config = dict(
    num_hidden_layers=10,
    hidden_size=512,
    num_attention_heads=8,
    num_key_value_heads=4,
    head_dim=64,
    intermediate_size=704,
    vocab_size=16384,
    hidden_act='swiglu',
    norm='rmsnorm',
    norm_place='pre',
    norm_eps=1e-05,
    positions='rope',
    rope_theta=10000.0,
    rope_fraction=1.0,
    qk_norm=True,
    attn_scale=0.125,
    bias='none',
    tie_word_embeddings=True,
    parallel_block=False,
    init='normal',
    init_std_qkv=0.0252,
    init_std_o=0.00564,
    init_std_up=0.0252,
    init_std_down=0.00481,
    optimizer='soap_variant',
    learning_rate=0.00339,
    beta1=0.95,
    beta2=0.98,
    weight_decay=0.038,
    lr_head=0.00649,
    max_grad_norm=2.0,
    warmup_steps=37,
    schedule='wsd',
    decay_fraction=0.703,
    decay_shape='linear',
    final_lr_fraction=0.1,
    batch_tokens=131072,
    max_seq_len=512,
    doc_mask=True,
    train_tokens=868400000,
    max_steps=6626,
    dataset='wikipedia_en',
)
Each number is 128 + 24 x the weight over its row's rms, rounded and kept within 0 to 255. Layers, rows and columns count from 0. The size above them is the row's rms in percent of the matrix's.

# layer 6 MLP gate, 704x512, rms 0.156, rows 537-585, columns 320-383
size [100  96  99  95 103  94  98  90 106 106  96 101 100  95  89  98 101  96  99  99 101 101  97  97 100  95 101  95 105 121 102 104 110  93  98 103  91 103  94 113  97 103  94 104 101  98 107  98 101]
[[111 128 124 117 115 106 131 131 157 119 103 124 134  90 133 122 184 110 165 117 136 144 161 130 132 129 119 118 114 135  97 100  89 147 140 131 144 130 144 104 132  82 132 178 117 107 137 161 147 109 158 152  76 142 127 125 124 115  96 139 131 109 102 116]
 [135 131 107 127 104 130 122  98 118 113 121 136 130 125 136 107 112 109 150 103 144 137 101 157 151 108 148 160 132 129  95 103 139 130 146 107 132 152  96  93 102  97 127 134 171 126 141 131 118 147 114 160 137 165 153 150 108 171 118 164 122 123 126 166]
 [ 93 150 138 133 172 146 136 159 143 143 128 113 178  97 147 157 132 126 108 127 127 137 130 134 122 161 129 130 107 161 143 134 164 157 186 142 104  99 130 163 142 118 117 102 158 110 123  99 110 148 153 122 163 124 183 150 146 183 115  93 127 142 121  84]
 [154 138 146 142  70 136 135 179 130 135 138 143 112 145 116 107 106 116 113 169 116 117 128 174 113 148 113 103 126 116 176 119 113 144 113 121 137 150 121 129 101 120 112  90 164 156 124 126 114 133 112 121 106 173 125 128 114 136 142 137 116 134 160 173]
 [134 136  95 130 109 128 131  94 148 131 128 131 107  90 117 122 141 122 156 126 105 131  90 148 140 115 135 119 184 103 136  97 149 118 139 107  90 127 137 137 147 144 123 105 142 148 144 106 162 139 120  79 131 150  98 100 107 149 133 124 127 111 115 114]
 [102 138 111 115 127 114 149 140 100 145 137 116 135 139 165 121 142  99 146 136 127 108 113 103 128 173 114 140 113 129  92 103 143 110 118 120 108 126 143 137 145  72 148 142 142 147 113 106 105 119 174 117 105 105 155 126 148 140  87 160 145 132 113 116]
 [149 160 157 154 136  92  80 112 162 112 160 144 129 150 114  99 111  97 113 132 103  92 154 101 161 136 130 141 129 123 101 120 138 118 111 116 116 123 144 133 171 131 115 109 146 162  90 106 149 132 116 120 133 108 144 142 158 108 162 132 108 139 136 135]
 [115 161 167 141 150 132 147 140 150 154 115  80 156 113  98  76 145 114 124 184 135 129 142 140 144 150 139 101 156  70 132 137 117 124 145 138 176 101 131 135 124  94 147 128  67  93 124 146 129  80 110 133 115 147 102 153 130 105  95 107  86 145 130 122]
 [ 95  87 124 175 124 115 133 115 122 121 136 128 140 111 151 120  84 166 109 149 142 161 163 152 120  98  77 129  70 142 145 103  92 131 100 135 113 114 191 142 159 124 113 130  66 143  82 126 136 154 123 124 101 119 133 126 120 116 141 151 137 133 118 132]
 [130 127 114 136 117 139 128 139  66 112 113 109 126 156 138 108 127  90 137 137 146 146 193 132 134 173 150 122 126 138 119 117 140 170 133 110 142 134 124 109 134 104 181 144 181 121 125 131 132 152  79 120 151 145 148 141 121 135 143 172 148 127 125 127]
 [150 105 124 132 107 122  77 177 128 130 126  92 128  99 133 114 122 141 127 120 102  91 140 124 120 116 141 116 136 175 110  89 115 125 136 141 143 154 146 118  94 129 157 124 140 107 177 137 132 153 114 108 117 127 144 106 100 105 143 147 132 123 135 150]
 [123  96  84 139 102 147 130 138 142 149  95 149 113 125 134 158 122  71 153 148 109  93 114 127 151  92 141 161 141 165 166  93  93 132  91 121 131 140 124 136 138 112 116 142 113 104 126 145  94  57 131  77 133 158 117 128 132 152 147 134 110 155 113 175]
 [159 174 101 173 168 168 138 155 149 100 134 110 122 137 177 124 168 114 123 151 104 145 183 102  95  95 162 137 132 139 170 134 100 119 109 108 160 117 132 128 150 128 157 115 170 136 128 124 164 105 147 154 141 176 114 112 126 131 118 168 109 179 155 179]
 [122 124 141 174 148  93 109  90 131 120 126 101 168 118 195 121 112 150 146 152 105 137 105 142 127 129 165 116 114 127 107 115 115  98 126 126 128 140 112 105 158 128 179 114 124 142 118 129  45 124 125 168 162 117 143 150 181 137 123 134  86  87 142 141]
 [136 164 189 108 132 168  66  98 140 139 138 126 127 107 192 148 157 133 141 107  87 124 131 104 102 141 120 142 129 100 128 108 204 128 161 120 113 134 138 127 151 155 144 145 143 113 134 144 146 153 108 103 150 149 118 157 111 158 107 145 112 129 112 148]
 [107 105 146 102 143 125 138  90 129 188 148  87  92 140 143  94  91 103 144 144 130  91 127 153  90 103  98 167 141 103  95 138 104 127 105 144 141 122 132 108  77 143  91 133  88 135 144 114 126 145 134 151 122 149 189 107 160 120 140 131 132 152 119 150]
 [131  93 141  99  92 145 116 158 126 157  96 119 116 162 111 102 151 120 126 126 126  94 160 113 101 150 127 107 116 109 140 140 115 132 185 111 137 117 181 109 116 138 158  94 114 105  96 115 103 121 103 134 112 172 158 104  98 136 150 146  83 151 164  97]
 [ 88 146 169 120 120 104  71 126 137 100 130 119 126 106 154 129  91  88 108 121 130 116 109 121 174  81  88 145 104 120 132 145  99 119 122 136 141 131 156 127 132  86 126 143 143 146 128 112 151 100 130 140 143 168 128 172  93 132 134 120 117 124 111 109]
 [111 178 140 162 156 122 163 153 121 136  80 160 162 143 134 116 131  97 112  79 104 108 125 171 102 150 109 148 145 139 150 148  90 148 163 154 110 117  85 112 147 120 151 201 112 121 101 109 144 115  67  98 115 136  77 118 122 127 153 148  81 100  96 125]
 [139 159 108 113 144 152 152 139  55  83 121 163 109 195  93 164 125 125 157  95  77 133 111 106 168 196 106 144 135 107 172 128 123 101  93 161 141 101 163  82 121 123 153 108 114 100 135 204  79 153 106 136 140 161 146 133 128  97  83 111 105 126 105 164]
 [124 137 130 126 175 113 117 160 133 125 149 150 145 155  95  91 109 116 162 115 133 126 128 130 106 124 116 138  96 138 106 168 101 160 164 124 154 136 102 120 111 130 131 124 151 126  85 183 179  91 186 107 152 128  92 119 131  96 133 121 126 141 142  91]
 [130  87 103 119 165 117  99 163 120 126 122 118 119 119 140 152  88 199 134 100 103  93 124 129 134 122 153 127 132 122 118 139 105  99 122  96 134 144 109 124 109 125 153 180 141 146 142  98 119 154  95 153  97 132 150 149 153 123 151 120 133  99 117 117]
 [147 147 141 139 114 158 165 153 109 111 184 134 160  74 119 125 122 150 105  91 145  80 132 142 177 163 154 130 106 104 100 103 112 147 158 135 148 139 116 141 162 136 129 141 131 111  89 139 113 160  97 143 121 136 125 166 134 108 152 145 163 111 121 141]
 [136 160 142 118 134 118 115 150 167 114 136  83 117 106 193 132 121 106 120 104 149 106 121 139  94  90 155  77  87 137 139  67 134  83 125 133 145 128 133 129 126 131 157  97 147 118 147 120 107 130 124 143  98 110 175  92 151 103 161 143 123 131 157 121]
 [ 95 136 138 146 173 177 138 111  89 135 114 129 132 128 114  97 152 120  87 140 128  84 143 133 139 123 123 120  87 140 154 183 111 111 143 126 128 135 112 117 155 105 137 160 137 107 100 119 121  97 131 178 158 126 152  87 143 157 165 140 108 110 118 164]
 [149 138 102  82  99 108 120 121 151 153 121  80 191 113  98 114 116  89 126  88 133 125 138 137 110 114 120 130 128 159 147 130 100  80 163 112 147  76 146 174 116 125  83 114 164 128 125  69 129  93 112 117 151 122 106 122 139 128 143  85 169 140  96 157]
 [135 111 152 105 143 132 112 145 168 123 161 125  90 113 150 114 162 187  95 101 129 142 110 132 142 104 126 139 143 138  89 145 107 141 151 113 143 157 140 118 134 101 112  94 145 126 116 147 107 160 151 111 104 128 140 166 126 137 146 130 158 118 113 120]
 [116 152 147 126 110 139 134 115  80 155 114 108  82 137 122 164  89 138 137 158 164 113 110  86 126 133 147 135 141 109 128 130 123 127 133 124  94 118 140 119 135 158  68 148 130 116 150 112  83 126 184 152 135 144 180 132 137 111 135 104  93 174 124  77]
 [136 144 129 148 155 104 132 149 150 103 123 223 111 103 102 148 129 132 116  99  96 120 138 106 139 127 125 165 162 147 111 137 121 121 116 123 133 123 148 138 136 188  99  71 138 126 138 196 114 126 121  99 166 112 203 140 106  99 130 151  87 153 139 177]
 [143 154 119 114 127 147 129 124 173 117 115 130 114 168 142 120 151 111 150 150 121 114 149 105  98 127 145 138 156 110 143 148 170 124 123 153 124 132  73  74 134 129 144 133 115  94 107 105 143 156 139 163 156  88 127 104 149 175 160 143  80 120 141 128]
 [120 154 174 145 125 137 190 181 132 149 145 112 130 134  76 138 133 158  97 180 148 155  94 112 100 109 134 124 116 120  45  99 107 103 162 160 136 135 133 145 111  99 110 115 128 127  97 145 147 140 101 100 132 126 158 128 110 143 131 124 117 153  99 128]
 [127 162 131 123 160 136  99 176 116 129 131 153 123 120 136 134 160 125 168 155 156 122 113 138 168 130 150 107  84 123 144 105 121 110 128 142 165 139 132 111 109  97 166  92 120 130 164 114 133 163  80  86 149 165 116  93 107 150 138 130 135 139 119 130]
 [127 123 156 139  92  99 176 122 107 172 160 130  63 119 128 161 137 124 130 137 138 153 103 147 141  93 161 115 125 119 147  87 122 102 121 138 148 146 125 140 145 103 111 170 112 117 130 101 140 148  75  84 131 153 152 147 165 167 136 108 132 163 132  84]
 [142 104 125  88 126 162 163 134 100  91 160 132  89 140 130  64 160 127 127 116 154  78 100 158 126 141 140 101 136 128 168 119 140 128 130 137 127 163 128 110 127 120 143 174  81  83  84 127 100 189 134  85 138 131 113 124  94 140  71 134 137 133 119 153]
 [116 122 159 173 130 108 131 111 165  95 174 155 113 188 167 131 128 135 125 111 167 119 126 148 132 142 126 130 125 117 150 132 116 100 119 117 109 129 157 111 137 100 138 102 159 138 122 123 123  84  89 109 117 127 130 117 124 144 135 133 112 126 126 165]
 [170 116 108 161 156  87  73 143 145 137 133  99 159 133  97 143  78 145 113 128 165 184 149 157 135 164 125 145 155 141 131 130 184 113 124 141  97 110 123 105 120 165 134 125 103 157 151 108 153 152 128 131 113  80 140 135 197 130 125 136  85 134 103 147]
 [142 138 137 127 136 105 111 145  75 132 123 169  96 133 151 115 154 131 127 119 112 126 138 157 134 114 100 127 121 149 116 125 103 133  98 111 120 110 149 175 122 150 187 149 117 130 141 123 125  81 110  81 118 107 123 140 153 149 160 127 132 133 162 165]
 [147 143 118 145 125 130 154  92 125 148 153 136 138 101 125 149 149 123 148 108 152 103 134 122 123 108 103 137 160  88 105 136  98  84 171 115 130 146 104 110 134 112 114 156 151 121 142 135 167 147 114 108  92 104 143  85 142 103 172 137 124 123 108 143]
 [139 147 129 119  91 106 113 121 114 175  54 141 149 122 129 102 109 166 136 142 176  95 136 153 139 105 117  87 115 151 161 205 127 148 165 169  69 144 132 148 144 145 141 157 127  83  97 111 117 107 103 139 148 123 131 148  98 114 100 176 124 135 101 133]
 [143 101  91 160 130 115  75 165 101 143 148  91 128 107 163 107 132 114 153 126 129 132 111 133 130 124 155 139 159 111 151 139 106  74 109 131 164 102 147  69 138 172 160 125 146 149 103 107 128 113 162 125 110 128 105 102 147 137 143 107 122 140 121  74]
 [ 68 130 166 164 119 154 147 121 120 143 102 102 118 117 120 145 143 164 111 143 163 140 151 103  96 109 119 206  98 136 104 103 131  83 126  78 136 144 167 125 122 113 136 151 131 130 125 117 180  65 157 178  81 130 112 140 109 161  96  90  90 148  94 111]
 [138 137 147  88  99 110 193 128 106 149 127 120 124 151 116 124 120 138 139 148 135 146 144 135 130 152 152  97  85 181 135 151 130 128 164 106 125 116 156 102 122 174 114  87 152 145 105 101 107 132  95 121 139 124 157 130 118 114 160 129 122 158 152 156]
 [135 146 107 134  77 150 132 126 138 127 144 109 162  96 123 132 125 142 124 133 121 114 123 118 179 181 194 158  97 153 136 139 118 147 140 149 110 144 122 124  98 152 146 119 143 122  85 113  80 149 197 101 136 149 136 107 145 120 152 147 140 142 123 139]
 [131 141 140 133 141 130 126 131 121 143 126 128 105 126 144 163 146 124 139 108 163 122 118 111 103 119 119 122 101  82  92 112 124 143 128 162 112 108 149 138 109 164 169 131 136 146  86 127 153 119  79 122 150 146 131 138 111 148 123 104 142 134 127 116]
 [ 90 152 126  96 132 162 184 134 134 138 156 148  97 141 152 122 150 159 110 115  80 131 119 112 141 126  70 130 126 150  81 118 116 118 118 111 163 154 164 134 128 143 170 136 152 137 116 141 134 116  96 122 113 126 118 144 116 159 122 113 123 149 158 143]
 [ 89 126 141 131 100  99 159 127 136 184 114 116 161 142  97 129 137 132  61  89 138 138 171 106  92 103 120 124  90 107 143 125 107 136 162  99 117 150 146 102  87 148 103 139 149 131 117 143 154 102 178  74 125 146 139 123 144 166 128 119 143 138 119 104]
 [169 142 120 138  98 116 122 153 157 116 154 125 143 103 146 163 133 142 103 129  84 123 127 118 139 124 142 154 116 132 112 104 119 100 120 113 157 127 130  97 139 126 116 111 133 144  89 128 130 103 130 128 108 147 164 132 107 148 114 162 185 108 115 140]
 [128 119 155 116  96 137 150  98 115 124 119  91 146 159  97 160  97 151 110 137 121 132  96 172  96 121  87 109  91 112 123 155 138 137 129 151 141 121 133 125 103 106 128 151 108 200 119 106 138 160 145 135 159 111 136 172 104 136  77  85 112 158 139 144]
 [ 98 139 120 169 176 132 150 127 153 130 145 106 116 125 139 156 152 110 101 124 157 106 141 122 165 135 104 142  61 149 181 128 112 139 108  72 146 108 170 122 142 175 151 147 125 143 113 117 142  92 183 160 104 141 114 112 114 137 167 179 112 104 112 158]]